Weights of a small transformer language model.
Architecture: RMSNorm before each block, no biases in attention or MLP.
Training: 103M tokens, 6305 steps.
Each number is 128 + 32 x the weight over its row's rms, rounded and kept within 0 to 255. Layers, rows and columns count from 0. The size above them is the row's rms in percent of the matrix's.

# layer 6 MLP up, 384x192, rms 0.241, rows 0-20, columns 128-191
size [ 95  94  91  96 102  95 126 103 104 103 115  98 108 107 101  91 109 104  89 100 117]
[[104 200  96  77 188 141 157 202 117 134  78 112 108 103 118  65 119 108 158 158 121 147 134 116 114 170 172 135 163 178 119 118 189 137 174 122 176 161  91  57  91 123 133 128 118 204 138 114 169 156 122 129 131 124 129 126  86 192 136 129 109 123 110  90]
 [123 214  83 141 146 122  78 178 119 178 132 168 119 159 100 137 111 137  81 193 157 210 140 181 109 130 151 145  74 166 135 121 110 198 178 115 133 141 135 217 132 137 108 101 164 129 110 131 124 106 135  90 201 156 163 137  75 117 100 142 163 122 112 158]
 [ 66 165 153 146 124 194 185 130  85 194  88 132 141 151 184  83 100 149 159  80 160  80 100  98 123 115 173 193 161 100 175 144 124 175 181 128 163 199 131 171 162 165 141  79 136 196 167 118  90  97 150  98 159 115 158 137 199 160 141 188 121  97 143  94]
 [166 145  80 142 126  75 159 119 144 187 164  92 133 129 124  92 137 123 106  77  75 101 121 117 124  98 126 113 123  72 134 117 107 136 136 160 116 197 149 139 156 123 101  86 177 118 135  91 138 139  99 170 129 103  95 163 144 123 206 152  98 143 122 128]
 [101 156  65 121 136 158 147 105 128  75 149 142  92  89 128 146 104 150 213 191 104 151  94 134 127 129 151 174 112  98 166 105 137 104 178 139  96 201 112 122  92 131 130 162 101 149 136 160 189 157  72 144  96  58 133  70 127 122 189 143 160 117 101 154]
 [112 121 123 117 102  54 153 144 171 159 176 172 139 177 146 175  81 123 190  79 193 132 153 123 117 110 115 119 121 157 136 123 143 111 167 139 166 125 112 107 212 114 149 119 121  87 165 155 104  92 144 111 138  86 142 156  98 167 105 142 149 104 158  74]
 [ 66 150 151 108 118 100 146 168 127 105 109 115 109  61 155 104 119 158 107  25 129 220 137 161 132 136  90 116 120 146  93 162 141 163 102 218 167 156 100 115 151 135 174 124 185 131 182 160 103 113 113  61 128 114 128 163 116 174 120  99  88 114  99 109]
 [128 131 147  56 139 145 100  18 135 111 119 158 163 157  77 148 116 149 138 115 182 164 119  95 116 158  86 153 111 167 108 153 153 132 130  82 110 148  78 128 105 142  87 128 134 154  79 146 132 128 174 128 133 167 178 130 120 147 180 100 170  91 149 128]
 [142 168 117 129 137 143  53 180 119 106  92 120  66  88 110 114  99 107  88 155 119 167 101 105 135  95  93 186  57 119 125 132 117 144 139 100 145 119  90 101 164 142 133 130 179 132 158 133 105 157 144 156 105 165 191 170 123 126 146 102 168 192 156 180]
 [127 140 118 128 114  86  95  47 150 141 148 118 109 137 172 122 119 110 141 105 107 146 140 176  14 197 130 165 102 106 116 116 142 179 118  68 137 114  87 127 165 194  83 137 151 148 110 111  88 113 161 123 130 113 116 128 159 167 150 122 130 136 154 175]
 [131 155 125 245 162 160 167 122 127 155 143 119  58 211 173 139 115 108 163 127 120 107 191 164 179 157 154  99 138  47 156 169  82 143 121 141 130 108 156 201 162  86  89 154  77 118 117 117 111 125 141 163  95 144 141 112 150 134 133 100  82 142  93  71]
 [170  93 121 130 105 162  69 138 136 125  91  87 147  93 158 137 136  95 197 132 185 105 116 134  99 133 115 104  92  96 108  89  90 133 125 106  62 114 158 130 101 177 123 109 110  67 128 128 154 141 195 121 207 138 111 166 100 143 107 129 106 162 157 122]
 [118 123 171  75 132  96  97 113 145 102 137 106 134 153  83 189 157  88 110 114 143 148 124  96 141 131 118 120 116 125 178 140 124 115 134  97 151 116  45 131 113 142 115  92 172  78 104 177 122  96 138 170 166 113  93 140 107 116 113 184 165 156 114 188]
 [ 84 167 154 170 140 150  89 166 134 142  41  56  83 143 104 136  79 129 201 135 174 106 136 129 101 116 152 142 172 155 147  91 142 117 158 184  45 126 127 125 115 106  75 161 142 176  85  68 170 118 149  62 154 183  71  88 145 129 133 111 142  12 125 121]
 [211 135 118 163 124 106  90 128 160 145 157  84 157 132 131 108 115  98 145  58  89 100 169 136 119 118 134 119 154 152  65 157 153 168  68  80 124 142 137 148 124 130 152  97 178 194 106  80  82  65 140 168 168 152  85  75 141 193  61  72 113 103 163  70]
 [145 117  89  71 150  71  86 105  60 129 135 180 121 171 125 111 120 127 124 112 128 121 139 126 112 201 120 138  70 158 167 101  76  71 132 133  98 119 135 113 120 142 163 106  93 107 125  76 112 119 102 125  94 126 145 127 176 115 151  89 158 126 120 147]
 [146 101  81  98  79 143  87  97 159  89 141  71  91 124 167 132 157 146 110 135 155 161 129  90 193 187 105 120 117 183 140 143  66  66 123  92 105 102 169 150 152 153 115 143 158 126 113 138 130 123 142  60 125 104 151 144 106 147 103 126 190 124 112 136]
 [162 149 127 154 130 103 147 126  84 157 163 127 138 128  87 147 124 104 178 105 102 120 148 138 134 129 151  98 141 133 156 132 137 107 110 168 116 127  95 107  85  86 165 195 143 141 160 165 145 139  90 141  97 122  48  82 104 113 143 104 111 128 101 111]
 [113 175 141 171 142 147 128  95 106 152 128 163 100 109 147 157 147 165 160  59 145 129 116 109 103 188 122  98 106 116 163 119  66 161  86  86  73 120  97 109 165  90  73 112 109 154 168 138 131 101 152 176  72 150 153 130 154 129  79 173 103 160 139 141]
 [148 148 175  82 135 160 164 132 132 114 114 128 114 162 128 103 133 182 186 119 191 132  92 139 162 147 125 166  78  98 112  91  80  94 109 137 131 156 100 112  92 112 123 189 138 120 174  88 146 144 167 146 102  95 177 206 134 152 159 189  86 160 168 133]
 [105 132 111 106  99 166 130 108  60 137  88  97 100  69  91 116 130 141 171 145 106 186 146 148 159 134 120  75 160 113 111 144 128 113  96 104 124 105 129 126 121  76 144  93 141 121 104 129 149 131 150  97 107 135  76 138 136 108  65 112 183 161  89 169]]